{"num_hidden_layers": 13, "hidden_size": 704, "norm_place": "pre", "rope_theta": 10000.0, "bias": "none", "init_std_qkv": 0.0256, "init_std_down": 0.0}
Each number is 128 + 32 x the weight over the matrix's rms, rounded and kept within 0 to 255. Layers, rows and columns count from 0. Numbers have three digits each.

# layer 9 MLP gate, 1856x704, rms 0.109, rows 10-62, columns 264-351
101186108179105102112066093113136109115110116170135116146119148145180101108104151160146169103096170092111121157057108133162133123135158196154145145146138148136109119120076147116136130173130159115167161082132147087147167118163121098051146151094077141148095140169150
115146100073090105077099100124132131143153094214153129131129121166134113075145109142095121036103125153129085173136113189148111082111103155145074129131114175168142164176133170100110125139106119191113095151068144111108134145112173135051151159117127208129107170088170
134087097156137115100096105148121152146163115126110101143135094107119152141126105115160136122124151130137164114122099165098195122154204173153164125142139176166132181107171133184152160117117144137119076092133148168136142139128084081124145140163135153099117165127167
158123073183161143108132077143099183174108128135150146083128148166156114169111089113144079126101144100089140125129114149133169153126146083140126099134164113098126124110119092157112114130081079113088090149200117120091135157167098164148117136154083091109116089122132
137148070061098136133119164104108093122080152227153161110174168120114074146093112078082115150091210092174192135168163145063140120164100199149088143082189148139124138079144181111065097145152095186140132112140131102160112142153124086162142077170112087136117164129139
079152093102173143135123141094168135118125102142161112111122119145115127143177064142186101096100165083109071182144091080116151095100139122159126130084123109195132117063161102100141132112145130141148116138129146146168117176168160180113113056064126129149115087120147
136123125152128088154144093173150114088150131113118165131064079191118107082135123158139178107050114135123158193120107136110119098108166076094128142078100110134096096120165129169123107156127118106151120163127128138183108143167156177073127130102153109132199059095120
106223118110128097138037167121062140126118120105098122123011138143135168067052169106157115139110136145082156056116194104121167124092160127123086135053135111095141167166115174147094127148117216152147043103199135096161174122123079071130170182197124101119149189192140
109166128093125153166131134143139112124123112102120139167085172092110115115126072180066146131157123120164103091051142144180103082139062118136106077089122151145088184121183069140106164159152075111236161119140117101133100187117120148187136070132145123096085118173079
159125092123147172170189164146163110147117113115135095144093123149155064148085128142154114100128187104155125160140124068118160125074116131160157134102148133147134072154186132095168188148138125146146123138145110129109117113151138045118129134135137206110165104159143
160124138126160080078068084116166135161085137124120125078143169151146137188169104144106102136134111108105122093163140141122152107116097085119097132154135133092183142101096083173113110142127129092105104112149118115121199138172108140146127121156077164091108108119141
108160121164159157098127041068102046138092158149130120145097114114155133125033124168099127130126114181090120118126176121113095100101149143162083075137109178135169152075086120112135121095082132064139119131155089133192161132125122082157057107117149116045121124086159
068145174136114147048151110145146181159062109082111145148057136094097117139135059042156153091117073153136101072144121171185135140125180127151096146100140122105129149120112105210142111164151107145139110138132096121123087141182068138151174135106083099156155147099131
165141112092162101109157129107106163086143122118146109146159119138133094156138118164100108178110110121156146157157151150131129133176112158120116120134163137164087153108120121093169094166137083133138133120141112123105190072132144123114121159100168117147129169154088
091110069155150216089064159162098090083093154147053122111113159105087137109099130144093084065157069112130143072107143111186084139121096073133148109122225215153088083109081130110145158106130211124102036168157127079108123119104122105136182155152129119157127135155137
129129165122128078174157112113145123149115087120046050142133133095191109110151169111144173150101118116163134108129071120170150112122119142124094130194101151120140124125176125143160180126139123118125166140130086130147118127119104107130128139135138108117134164166175
114118086122112144093109173090098115191132126162108110137131166172114201124032052178132135142141175131147161137141119145117118091146128157142132139199128116162088096136109148134139142148135172161102128204120170095144089129098111072119133131040070137167138186131164
126059113181102169109071105091121145073126149150141144097144086152121104117178211130111074109186170113084119087133127068098111112123143111106161110090068118175118128087162078125165098100120128101107168100117112123100171116129135080128097126133105161055119173141151
177131113089201124119095105101147127145123126111133112060099143115177139154080126125143146088165192187120165186100105099140070156145178129128149119154093077130141116208138105137146069118127128088037150141112197145100092130189178094137159105052177104136123160122154
165133124159129126165181138162141091097137095087074143170135150201072149178104084162079149070152161193173119144095138143119112081112072090119063178141125088158063176081093170154163176129129070088104105147102143150151159151168122101081125128132140113191166097129108
111169080078124172136096122098160207123162122145133147096065079110057089103103131145165145170162122118108125099151153122147087153136131146118144147133061116133091124169103115137187131178134078157084105124122155174159102156090119108157178131157121125162106110091124
115095123167087111119153151158166081146092100072097123089161190107093129146080123147099101085165190138065074103090111101126138132073076137136159165118116188139113143112156107161147140141158134152124118160143149160104098140106101128132149120136122147066147137105172
162119163140115129050110150107166119157124149130123121107146140162185127148099126138157165095151154168052097171110110081101081165172127156163130097106141161092077066143174140139158130064193102114088134139111124190121180168124135061167129166108109141125119182160108
147136131088172155160083155131096164103109129136112095148188101138167126169061125139135078062079105126130040103129107200162101148126141147154097138177088156110095162096138123150119192089059095126163122148127108155116142122072142089120188140153102164164144096161187
136146082144152161070136149164140095140173109137143129138137113119065126154117101163117164090146158117124140157150118081100102091105110120079136135140087153151082143087157184204178163134146170166144148113159072164114130131211163096167168085124171132110115176158141
131122155085149122170098143073087118178092145117146150169053099182077088122142133150146142126117168110106138122148205190123109197152112089114114180083108072124168041106103154094091116107142172130141099120165115092120094133158161166144113126093115086095124173203087
191128121133131148123118122086176140144133143173101078100120106094096103097117177153094142153194115172111142132150118121160101140163150104097100143128128138111153138085133126156106079088189125158109112132084118145131172111134147160171144132195086120123118122131084
169140157136127073114073122156113118168104153158168078147168164106096119116093164165113117194152104079122156106116102099142106158075133129070129131111095137151159109119154098143084111182132148098102139189065126115098170126145085153092123153068159065144125082169114
136170166081109108061141172117132170112146138089121137144123130189188040165109115135136110122136094203138167135134142172148111115108158112160105165124107138107103122168138096116145085195132134140086157128116081048144133102084143094204191167114166144192115134097142
117115119062136110145136142158129096078108104113097179153122135210130039111163093157188080147110144148128134147092155144129147077180143069056130173147091129111064087098172124117154129123175077099121189090146121168109104194185142149022135165148150111076081145129120
130117096130103161135124123137146098104136088141109143168184122172083169159148166112141074121095141113143181093164115076139086150105153125117181112138096084131100166112126102157139171130059102160088093151117101111124190201125161104092149115086154066119129176159044
105111136120125122092147107137127168109106168119116168104137137073151128186116141202102084155055150135147083094107090134147134126091102090139140085061162208088113095119119139149110078147097183122171106063141117193094148114082167075165093145144142084136137175113137
159158117160182114070166202174052109107108127131116156132129060129109169133128125222120134128080053130147092199154116161102112098120126120090143109093096148180149149145160137157095208100107118113083137151141151106128136130151089117128100154182140113104134141115126
200133191117043161106129078133157150000092118131077133196098158119097057146208080067112122149142116153144115093132144168187101228092062102165109134156115160194129127136110156132173144178140164087093084148117188119115119082193108109175115090127120065123190143146161
114079121130109109134159154094176098170190163123130107145112112127101167145080137135155115106156092129150147133114100080082140142110132121121146161079169078127113132090154028092129153139117084113103120092109159140201093108140126110118126079117174145100080101138129
098178160210091095099076128173167088086168151152167094070131140107116145068151131138117173142163149149133104163152073140142123109114125135100139156126148063104160203121128163152126082166117108079114133086083140081087071097087151152058117111072096126094125127119141
153123181123154096124157141099151206119100156112153149048100102159152107128174102128146154090123105184134158080126158129104144087079056124138087186080134115174129077120149193071142132169111120128078083181174132211141180137133101153171132140132106147074169146104138
165142130104130165123068173099121114141147124113087140112121157144195173148144114153133146103105147083166156159136114144098151117110085076086053044183136147097138116168137102093151146221166142116150098117063122088176118127121103108109105107124178092164121126101107
153168116119085141099103133155122142146136096131079150110140102113165096123149119115110133112152085118133144168099125087124109130132082218157127058125111128147106097149126128100131153143100093159098205111106119147140112161139094126115102122107160112181155135167135
113113113109049135111106140147150165100170144145109125126131135092115184157149111079147089146140121115110110157175108153110128147149136159112080108161162109148157085171149162138150129158133189137076120147121107128118146157146162104130092134122060125132166095187136
105103131161159102140152125111167184098137118130123142148145125056113101096094106100179094153147118118134174162090162119139118116097146100139131120130133172170108151089071127163149161091142132100132122135092140142132134155136167147114086136131164110097111141078133
105151118118110175113149144140086083092151144171148052109121145125177133147122110142100115177123083114098109165077119156130161117147074067106088121141128139152062158112175111105148170141111117160114154167139087116101127109105137120130192120150136148108083205142166
121129106133112162120108108096185069131146153113140106131097135163115107093151163159115101166171159138110093081114117171155142127124141125143173152096148147106148106092064162138165155148101127160096157166133072101192113125117161116167130123118102152147145118086112
144154147134058155136089152115131128107100161119097101143168063146120097052123132116097160134084177143173161130156120156107070111108073200166143106105087103113159169170184122103086153120123121134163100079162208052163115149183127095103132101141103151094070068161094
203134105069189105117104106117100129111181123114131135214108091105099100121164107162134083165137157095074080128133148164118102109153069104089181179121119121159190070079062123125112179095184134147123124129157087106168184137122103143147080101134105076142121081132122
162093173122149185127108162112134240190122077067202161104117145131167152112101186154130069156116149125145109141071167113147158069064137141062143148158196106139110128105176144066146103160144128196151178131114171104163138100119134129186181167134089104137043135126168
154137166194076090097129148111096098105135131119127209202175110154156136160095132124094142109117125161129154113141114110098106099110136141162137148163171150116143114128179135116136137125075144131126116144170144061168159142104123143138131174143090191141089148123118
169112120099108055177180129097169130075121139170148086125063142156080114144102133087168150141151105035105091152121099093139159145134135149120088142086123151155100125145159089184113130132108107139121157108106145125169170124108126122089127164051167187105139108072149
188083114132167115082139133102155139120137133116116136152124100162092181121111123103162102219123118110197139069131107125182165110175131101091109098123078100108115109070141146123141125123088084172194189095166087158182109140177150106141144136205143089124118144119148
191137137078146127085120155173158141164166189136132108120119144155107141122136128133117068131105106100103086212149163142120118118113125122086115181140073185126142141081102190139118121115152116197129107167098129134137150141126141089141148166189178178119169114124151
127144125155118134137098105154162184042213125111071099120105100134075156151157117150125099146147068144140167157193149190135080146177118126114153130144203105107181198098153162154093130070157079128079166132139126014140167110147164117136136107071076138096121121169153
156120136087150141072103104096083103158103151127146133110149168144180169154151192123146094171150072140175127157132128176150162076145144131082118150122166139146162152150045175153121168101154126115152126161155162150164153173122124146138190161111095111141106174095173
162188126133147098130135126150111079089154149187101093093122138110135098118137107134086079084125132163148146146137178144141089154115119132087104077126109141123090117131187154156125142163141131108141168103138104114137128133117139138072087093178150109135158076149102
# layer 9 MLP up, 1856x704, rms 0.117, rows 10-62, columns 264-351
180166217100088102163155113134112116124123156091117140123110093163150121128174134083119138160104143085135180155165117152152082118139094165094158197159109090110165111148153154095138119077193113111097157139128053119153157133112160074159141157151138123071147130099177
117132125082052143043100192157129127157096133162075128122145171132102079099186104124125091072123167132065114135106101097123112134151126124107105161097086079099129162098181140150093113172145142100116092095093159140151081155105123110141104180113074130117164144132100
106169205071126152153062161069122131151143123125143097136083154091151118109132133125089151189111188095152116092108132121133101160108095116093169089154102149133104095124167124115113144135153141135151135144120090125158095084092149133108147085154115140120107134087120
123142125072136125108072133097154141116121192145139072133132169115126118102153099206194134107118138137150134114122112110111104146090109146176148102128152164119090096103140138189165177142087128100118088158082176130127127146094144105160092113126096213099117156082067
134118063133163073096095117151104120114131135132123130094137121107103121117086088150115175135080099165073090114103144132116139130211123119128095133154113125154068119175108104186125101171103193046121144114136162159108128178144158160098189078064044092117123086092081
131129152228148158094051109102084149129153105214072084104147105106056166119114092153146225196157122066083123143142140055154095146122111101094023105092157124175153132092091101152155172098117141140113143169148162161126118149165107127129134179147134103131115069121176
124115161128107141195159137145116080107087146130035088151128174156146191085118137156155142145092126122163089177120108153070126104134144114095145138150090145137143133123132152174114132167108137147161154142136117135162081153125119172136131120041133118201133098133110
140192167091147145120118110160126141108174124084105201110140127195117125174151098142126114147139156123063137102128203113128092149068139112152132182103142078150177153179178110079142103132054149128115120113141120171150156148115168075139111088077119108103145137068147
126099153127074072192123109125157093162160127192165160110118180158122114060133217112152189106040158158176146151180170124176122063127106092081095129146137175157156175106131160131163143124166206108094213102160148105094095153152129166117124173135134204089030143157116
132189156152121077075195118127143140095077072125070174109114111124191159204136184130136094193113125099117132150165140123151131096117098114137056152175109084134144151147109142108117119099153187130154161130102200146166163078133162092121190128092152095105147114146118
157118080124151145099153149133101138128132109118173156123168052144166095161105088149100123161100145105098146113164143100144150124125031132112167171138144117058090136172153150109177178114102139117140076137075094057142189144154115106152150095118179140127131147169170
149093142092163152139155128151155131150175133118107160063183155126136158147190108118153105104173081104176086099170166124107092155170054047090099102108192122119109178149117126185129118165199143191152116127158154142112134115148134106083156098156159093118173109141107
208130145149123122162087075132110173117092101139138112175185123103100166138154093113144046104138194094161103139157124130130116172092134137122212163128197129082161091089141112117153164094108125133083157116125140168131096178065121094166186146151161145138110107107177
104133130122131162104073106114118117121152110169068144123139101158114062120166104139136145134179130181124162182140139115138164077110115112134158124139146076141182123114140112123106140179090120126103162123143153125095166120115119117108097141152091166096174137132143
165136067123197170082140143098162119146147159145111177164158108102115130159157101161145167112128148178118080127151187144113071138093159162129114132135152139119166107130181088116074152112125140133113163125104145115166113136118119150154144071188137137139082171161103
147181162136165158139093113182085116095114172164108135131109104121105134097108092093131104137179093063116121134124105134105098159103157093128159117144083144112117168147105157113109145104122071168200110150108171129049162086069166119140156114084140036128086100067103
088099159134131119134132155140132159113133152142088105109099147078066110102142107113131120107130129113130173109132126193189117120102101057127167132136184200111215129104077099159047082142181123104168164083105095157068080117101118081095139083115146105117143132117070
148128137149095128145158150107093127137126168154121135118152107131137131132156129167155164155109129101186185087043148181109125124150150102139113178112110141096089180152084134153108181137139131189148113113112169112106085148141172167187123149105118118105162143164205
140158056203076139110143155113100127125112123113118113124129079175161105143132130069098178159102136121141080093141121109124100108104191081120146162130143172144161105102206101142109172121054168139138151143136188108182109113156130116130121134086047033082144154136194
156103135127125082139117139142131109100136143139119137133169115150142170077067141160119201119097110065057164191132133181126111164074138122097125153169129191114090098127216123097131077164121144077134119140056133156105104109142092195111124102150125152135161086143174
118105112133134113143142096129120148154164137158094110149069142132144161116112143147065135118094095098184122135173121159121170123168128167121142160157121119121124145191074164117171093139186164155044157109098148125122116129146122106157210177132105219184143130114113
073081113138183126121148098117081113137154123077125129119135142169127166153169124154130110129034111108166136117100154105072187104122069115167129085104161071154073148120144134112111131112140126160182137110155138143117066102109169147145150052145171140161116081132186
144158141072135114119165122101101156088132124115138124169140129130163050076117104137131157085078192117114114120122127121089147114149118161130087145135145163072132145148062115138129070124114128090138148195104131109129090107100115110127133130119093145104107135172125
170180152153109180164099116167127095126121152143146082178130110087090162133185121143118198099076103140072185102134165113084136135152156106109119108144146125094096106112186125133075128134150077079184108112127179065130103179163113119181108132142118092076072126154144
141164171115164109116118089188113088116162185077095070148127120098133171108119117130143106063106147098110133129136128096160185143118087103160141115115053088172172115161131146157100022121160104134149111130147119163084142086117104151116147063084123111114155159139097
110133126097096116142160097113126147090140153140115116118182166082104130124132185059119171135130102219112128203139140166101129127124136141165144059046160198054046162147141134141097163106139184110129154125134150117127077201108083160123115110144171155124114121106128
132129118099175083112152147073130125100130057082138191087144121153058113131149124163105143074152173088072069105112166098134133107136113014186068115142094126153083128099172113097126127129113116105113131077119078103124101099070042126126115165085136166128120166103137
104158092205160109051141097072114156130102115129057065170122125077120132164118193162166124097086164177119093149148094124104093155121144166127142112114126158094087116087116158144156116135144116125163076057092121161136095130157157154171110066145065129171122154112106
175146133093115145105153113133103125141101116110131123133147108126150110072079081154173139087156156155177164114113131097093086111154154149184135154106084110147113098135092086125120127138106034156080132053075103171149140110096104173154047140112116115090139050150125
210143152134121101102060178136092087136133179186168130120114109109180077129129162123165172169151131113184094149127077147149080161162158148146166086134117087114153141151055104134165105157197083140138148107146106104133122136144146127141084152094133108106161124109106
152193213100111114095129099135139122126085078119214140140162118146175128124101093137115142196112177116127109120133129146118124080099157150176160159083127120102136132137128104091146121185190145170088120115118172118120104154165149141131171108151131091148146099132180
164120153124145150208165108096060121091121223124144124135071095087120110137100193110155146116217063101106170125091108122133135127122102130177138151080130136120197085105124055140123125110098082164121084109125148096199122130087128129145140064143121144133141110181108
125123165163166134100118165177081066137147149156130118063155051089119097142122109177108113100182075116156112087164120143101086085110112000137168098089126089141134150156138200123179219123084145098113119162139134158156074152185106146107146169137122085108152140126159
163126119145189092145150124098106078150122068108154213088143126120149138134049108167149132184100072142141156125108128196127118134206127107142166082111143070145176121120147140159073145083189047093139085136125051139137100147141160155075108140095142135086198115149119
151086131111100134161089110166089156095087101116122144147118126119079162130143120110150165099161126111138125124108168120130112154109091173114175064124119116147168123106114169107101144073176190131091101145128115172129100128136121133130170168136130126151071105149176
144132120093105091079048140127158059110101135097143137142133188115173152066143122208171109096113159224116111118153137107091071135111154101052124075097138104131116136150143173147074142131109121118149160142090103063123130154098162161094133065145096118044091113081150
160182154179095086158094098127141185080097166158104083124121129080140071119185171132168122118110106111112182153119091123138151140096067113155126159135115097119156116076121164129155152169102090087112114153177207096128165147116116129120135185119089076183121103064204
143084162163145183145188121184068119144124122152166158107063126144145138059107135098122159145177139152136099179127153052108125132142061109149094110105104190154161123146079136106089085199149071111115107128169119174094160161088141178118088110086060107187162129110105
137063148126182178108078099062161165137146162143137117140188127114131137168130203126127115098119103095174122180159141141102097147090130140095124081115131123099168110103123166107123173165177177142145177063109108081183129107120129163131130184166088084145136175177147
104097120142096121104078101102178129145164121090068091135114159112118093116121112136140117127109141146158125152094099137142142126094108140133144120122143099166119149099099116122097105166106150168101094093129121160119075114164141111159128120063098168109154099119114
110114153148144089115142122109112075068143073097115170123134139169190159113088070135099112199105086083103132109141126110157107136211170130097146169104175133087139131168176135194134120124118181168055158200095140144128111144064133136200138139117109153143121140143099
106159166099123136160088125149171126118084087127107067149142142100099107136196147127137154096118112125129131172184135131104089085190143080154118143070153143162141104165075113153188136120111116104144130062105176137153108111119144122092094099089120204170107078094092
081136137080166111150110084196155160063095133177163132124124063150179128083118129125096163110130144092074094068119164086218107131126113131117143080142136139134156119106135162126172074149143105142109144133102060113083170130141112136139142100156091116153120138110124
101136156121150085093157169181089150145139167184163127103094158161150116099124154159122113083176124139154137162103142112110113134107137153126142082108122101182048185141114096206138165100155150167134129165129078149120117171105130078168150057152113112118132105080130
137186159151098123101103150087137144101103117121091149129104144101183166183096141103103121146154153114124161181129151185166140169165153164149079127100105120106159127118094094126080080080104134131078169123102087086106140151136119148121109145115172213122135132156166
130154062164115171167075112107130071143172166117119161150166091100132186109123109178084096127083121140157130160141110073141108134160171104155172129119135191130121110121108115133112166137155112064117177132104116108156161183122149054128125197116125149132125105130115
089075140088102173117105179177143182128130101133127107088071131147099125178140150134106160098177108101121121144097182143153160163116144068137075125093081140131084124143105079097157067166156071113155130156105129152101159087110128177117127119118132170097141112082142
105098114145135089193101133139138105119184127062158091141126075139131082158101180137133138127162133123086110095185095159112117137169096095096115148126145141102130148115127108124097145125123073092141123158133130129157107125117128078157126130143086103027166112117150
157106133046158065063181122105124141121138057142113156148091126130139092101163119155118057152133172071110138052082139140168090107179143148195164187092129103137157160123116189148092108145099128089148115130077139141181055148120058178135120127126155123168133083108154
119160147110144145116116127111154181170134163153119173083114164160131133014152136153121193140144097141164156117181095147148107117098086081129123152133100083112101126100211075051173074148114102169158151143100045097154114131118066208166145118176120119058100182084168
145123161078085127108132113156156088134084084101129155137091143145195136122138124073173106139105225095129145117120113077128122109050156194106146064135097142168051093173068165137134056103139138136083126141056108229194146124088127102077154139155145114165155156148095
154142124076138108136072080116123120112101110138133207099106098161133162127077119219079135166112100151100139164125172100163112149083062142090150172157140097024152149105109090157148131156111132083138151138145154142164099099100159172156092173096197080132081131151085
117154184099145173079101109099112119181135142081114145137120127141097128136106118111103062140113071175072132157128115146068114078085148120100115103141111089111098109127112114150029132130067127112173097166129158118103127139066156111092124089104111120124121140090129
# layer 9 MLP down (transposed), 1856x704, rms 0.0815, rows 10-61, columns 264-351
162120139170110164141149061107067146151099224099107141114093083123099163163140128127084214121140099117125146131126120172126131110110157151134098157113197156136145115132195140102138109174130118158143126111145191162183152123148090146114124099061129117152148099144175
136130147134162131059129141161151114081107125142138070098122087128154143117141159127159169093108118126139166157141111105111135180078157081080090105110144128071133133050104220126117103162158094133145133128070164127118041109098142118165154120137123159091124182101149
151162134190125180108115162107177143153138128134137133157159151097156189121138079132123132129192107115134064151097150153134138134120139161136136120101174092146127118138100174102091154095072149168102114147115113102145137159133104127178054100101163112154101141176131
154114133130124164105187123099075137131113078168121191132175139106126102155125126112148145184157159015104091141152170106087157060060150134103119135130137138054151103154107144153143120181122154131064110155121159107178121126135155054154117122162108162153075102093152
129082195168110104135058101130107114097134176079155129132121132042118115161100129169120161121079073079099108152117087121112168216168154116118100141119140102098141126101165103136153185119117193102158123125101139058127142172161108176132093164074137149175088121143174
085157156107089139107150129116107116128139103174183116145071074161078152139104126127194144116099090111183091173111131119127094130100117199088061164111085174123118091171155033161130105135150128116135097127091078140206148192126117087089129143159092163128223132113160
140160134055143115173168170161111060120178106131123132120057105084150125158095159112155155152129054162084148149126111122136109094146145144115154099069191168168129130090077156131113118096111091149177132098054095127196107096140120157112070163073141084121118112143131
131114117161149130165104163141188075120112156149142177170086153184140077096114121160147147096156151127108147113115075109121128141072137139179096131056125133096079102126152093187150073083094113091126150150123155152090065132150087157077132109157151100172135146127120
119130137155140071172124132106119115150135093102150126178118139119081126102062137165119189136200105200124113127131132086114165126153157157133108181197085188117107132130124099120152162163132121148092138167144239098151155126121115140107112085143101118100139170119095
103119138106163066153112154123069122099119214159104096122117134154126091111051218212141133149143093097112079101110103140176120156131099088105168087130176131096099100122159133064114087123136035109151079117134126085189130143129126142089090124113138140081146108112129
126139160103151111158124123116160081133080105105121112134126149097114136101110167110120121152162102200177167146148060151091138140097205106072082124145112123144134106188118062124199136126157122137148108101137084096128152096084119110119143147121154139166126121108092
161140097121110081092138174159138141255148133115117067194124075128109128095133162072130198076180119139118059126155156148169093133128117096091182146099141121097130137123158178166149110093145100187156177144158142167102070152124164124116168110161101108132105132136158
181128132131155163110073179141104131021140090153175113154156149121133096119111153078164088135143133121128163157135154088141114171044137105136164137176140144134137130121114108125153143130140117116201174155102137113081097156090151150110117130151089097097174069073124
086125050096082170145162156095131126154077154052151143126167080124119115171115123108137157234081099096106166111141129093132113136104130126122112197080118075118163021141115142109174110075161110143113107105127162138143150133082095149127112139132136089162059092078095
106150186127109118140151119131169154105161116126171131162133172084170110092173109106124120156146173069148137158111149196151087086104160127099128139192093123135149148142198107122148106136144136127159127094120166123093118104105156111085130201125096123133074121130146
176127104090132113139097124155075100157138157050137090120111169133107145098138115247093154134197084099126096118151162046084088150142182123129140104134110077145152129126138176123075139101084121110076128131101144121190150126089122110114166175152137147063127099099191
133143120096173180128157115119140083108134136101157172116114091009098105125143199069132111123117128138099113162091171103150112110226074156100105184145095064170093132151124078130102162170108133104116152145111094109101121161136163167143129060149164058154116151131137
072129178125170141123143174161083119153099093137175161143133165152136163122143104157105144095094092200168166121093144133194064132189128115092124143137154116130110108184073059097117117154117102112119087127171166099121163123090173055087108074135146138154106162143056
118199141077197137088120137124149131126160084088093166173106152139114162181109123119174188122112111153103128081184172087115181168070101186107127110214161094107103091116124083159083069163121189130146109121148128138157105127154156099133032147148086148134090179123142
181145123235120149105094181173117176156136129116073146108099154092143108122166108219103113140131103168149194142109194142095098093092159158144173151136069133128130072124133150099070120180124125107087127126105120097101144140090169142123105123045150148066093122172191
086138132068126129133113168116109152079104094097130101124097128152122170135129118065111128149149162105171152074133117140130092124201110197123108126099096104119148066083154140089128071159111110143098143115137153105126100175050111150163125144137135108153139090139140
161137126101100137127147122129127160122170112134135142129097144114108078091089159119071154126164132068110145130096145175060099172149075124137079127145171104159123128173156126176154147129157070158132123122182148138166074159126101140096071159190139159127083100148114
134136100154144118144113091122166197159097146178147129147155125134125130066089114109093141105119075079120129142091145192152084106165141171100120134159136157122093142156162107167132117120134112110167099107175143140098133095155171148080137101112078048113066133079101
167120129202172170128129085114102115138117126176054075109096155141080124116110228150060150113118104130143139117090165145150100134121154091090151138133074206184157127125107172139098163114146074140111122132183160181098085084132066103084097110169183155065107150215133
061125146174108174165165125157077106124122153194118169104156175109097068108120144104096153108081096187125147117167113134072202143121129136115150132108129108113136079123125152154173108188081089098107134125116135090177061135170176137132109140117103131131096124161139
154135098138061188070121093135092125112110166126187079083142075117213135104077143120153185148145100130136108111145162128115171135195118135074127144208137127080149126097154125128163153096099079155168133116068153143141152211156103144122195087171122125099096101147061
159075208123137167171099075161111139100102118110117070118186069056094171143143160138115093126109154110162159143132141163135164161134125045056128136094135121174125144113130074094139124123141150145120085109123140101156071126124158129155150172109175111132172101127063
105116133146166062133162155117146170107144162106132188162095142078141121129116096136115112138137166145095080105079117135168134145102186092149132129192125124106141174180138159095151158097103174151131152113153149088164193106089130109196137115130141202118130105149127
182097091187185156103163143169159087117122128150149086118099116168128135155176133144133092148142131145121139153136162140110162175142140135092084165119144087097138123152109154102062144109113160091173147161138116133081079098148136157128181127147151118151110126110132
105170057144136118114231116084173141088154116133142137104167125185117101121139210156138154122133185109142136153149097120094147147112174091114198128148125137118088179176141164150157143151127131101157173122154103140129103201166157126112162090125132107188153140093180
168091125080147148198159107153135149147150110109110149097142108091166148127103108148181119134040127109130150106118143124051115117129118056136084140094162131139122190129127158126128122132122076136104106131109153181105079066139153167171120121120110139131101110113156
110179154149161118128110133112106106136133177144173146142111103086126094114137169099095120123172108133165120113157080092125090158142118138077153135073120119092141160184175109087165108157176156106120137130130128132050122121113184117087079167125180111102109182127085
141091110146141142159157134113110103128136043167127190114161121123072131116141093122140092146104088162204145152122120101095107100115138141126097138113157161086159196103168115116165160098101161184115108118076137102134115091162082144131128136181099172116183132102094
121127103140105131127096089168136132141120085174144116089165106096118131090102161185107158129116138144156178202147112160127127094180211238052115166083146139100089056134104155131115099178155132128130111114171116090189089104138170158127101170157124162067166146180068
113100106097101117119181143119130118179231175088095124102141118148143127143086142150134116187100156144103170104138098137085176112129119150149115182148084104133102103131150121115136129144122070093115148108111129080137123118115143136109120122131117109120085132123140
088139236100141177166143187145137150143128164186113141098136093106129098136120154146173168140120137101140188126099090149111158131172063169075119140143070139086156140142083142111115192095088111081125086168123107175135137137114082137155144119204142166168089177102085
153158115126175128237102160068164164078135201099129148117115134156158162067092054162120142141183102110142133149121121142112201064139105098115076147127130132120124123131123139149116143131119107159103138144128157163182070088065074124129180106116150101129133178163154
171075111182153183136135138144117101127117157130130097135094080165135098105097159144101200109140125186199130086109144176167110121118166166103100149158083123152138157114099133145166122177090141113128140179105095177138114103140133118164110138081113164119107116153149
120127117176121142102079085160068192116128164114085159100139118091104122150138135100201167152163093157178106128134176135129148090136107145178150099116101032103084133110116085126125132145097120135153101121091190151162156134144081143138097120130148090066101122153070
100069158143137192069155086111077117133047128140217134167158147098139083092093148174105133108157143147078089119109144103155157140133069109151199065152147140174094109142117156175072153102134088111112078107131098130104138148103089144189146109101169184178163144126111
135110124112152200095170148092098152122138085126137103184104081119125140099100082088058175164121144121136150071159131167106169124057145129183112134092162066118146190146153132075108132121079059145122139144086128137076193098090093156148132177166113108110115127165124
091121149145134172063112091095111067070095072080138145146135132105142125188139146115182178185033136104133129144105147152091106163142138149083140118101167142156163165137105143148109145134095092180072133163125162107140148130146131169135130122132175123158110125113057
175131137174135104112129206106092118161102120147105141102127201105074154178180121069144105128130126120165165148118072132119109118179174156096131211171137116108132156156176118117125153135141153114114112132150175157163187131106169116097132138133142107141129090108129
109104110124169090068141134093176124109152128096150139171179139077112133181087095118118103132193117199122127085123118117132109129117157084168116152113105140146131155147118120095083104096122094148128129133169156096169133093155136175121112178149114111147097159115125
141110115137163151107158116119109183134135180066151149117073117118170146084122133149117132095127106184124120128156168172162130096166084150132113114136060170098137147053134158138180101136099121146153152119151058092124118109090063180131187070133152112131098092116128
067097126177087044140095120148177130120093176130142106162135114129138109123164123156112134171164047134176161156120177162131144160155162093120203107132149094184116135181056119133141102100191061129161106100121147125128082074100159164064165119157116092097194103123112
125093103132179102160115150070159101136105123166149149159090085131082153100099115112144096160112136180152117139117159155093078067099124103107147072106103118160091123064113184099179111126094117174167127117113152179076139122114129102133091157127137064155140098194125
118121144131140118153123124141134113122052170132208145131164102096110120070138113145141110064087093185186170072094070094139144129062141078166143160122080102133117150088125167153069134101136105127102071126127099114139068132074137150162105209112044136124151166132095
115116105081168143104103115145095077145181080133116115168084118092123095179098130132113142195106174077097078085146141124202096141096168175118157066155168120156084122103110128176098113109143165146127103066166156093085063146097109129118088154113141125118211122117135
165125166179057138150160118098187157133174097129128098106117151125160118114127128180133088160154102133146145164133081096100181103091141100111144091136046125128152133127183097094100098118102177124123112047100137188111155108102132100093074115159141140096112137100153
155124166115152110128098121122089175175119115151197134140103134133151132140179133204129126127062136124107108185140131171096127134048216119158134108135120110151107093159085137159156191112099095159088119144137112105143101108118133168098143092144105088102113097081158
119077114173014148093099169149131105197086120095156146120118155151081125122094142097128160138110099111094144148117099141108121177150119136095131127168150123104153108147123119167142133130146118118149115152129161136062134188156162140137166148126187121114160154097123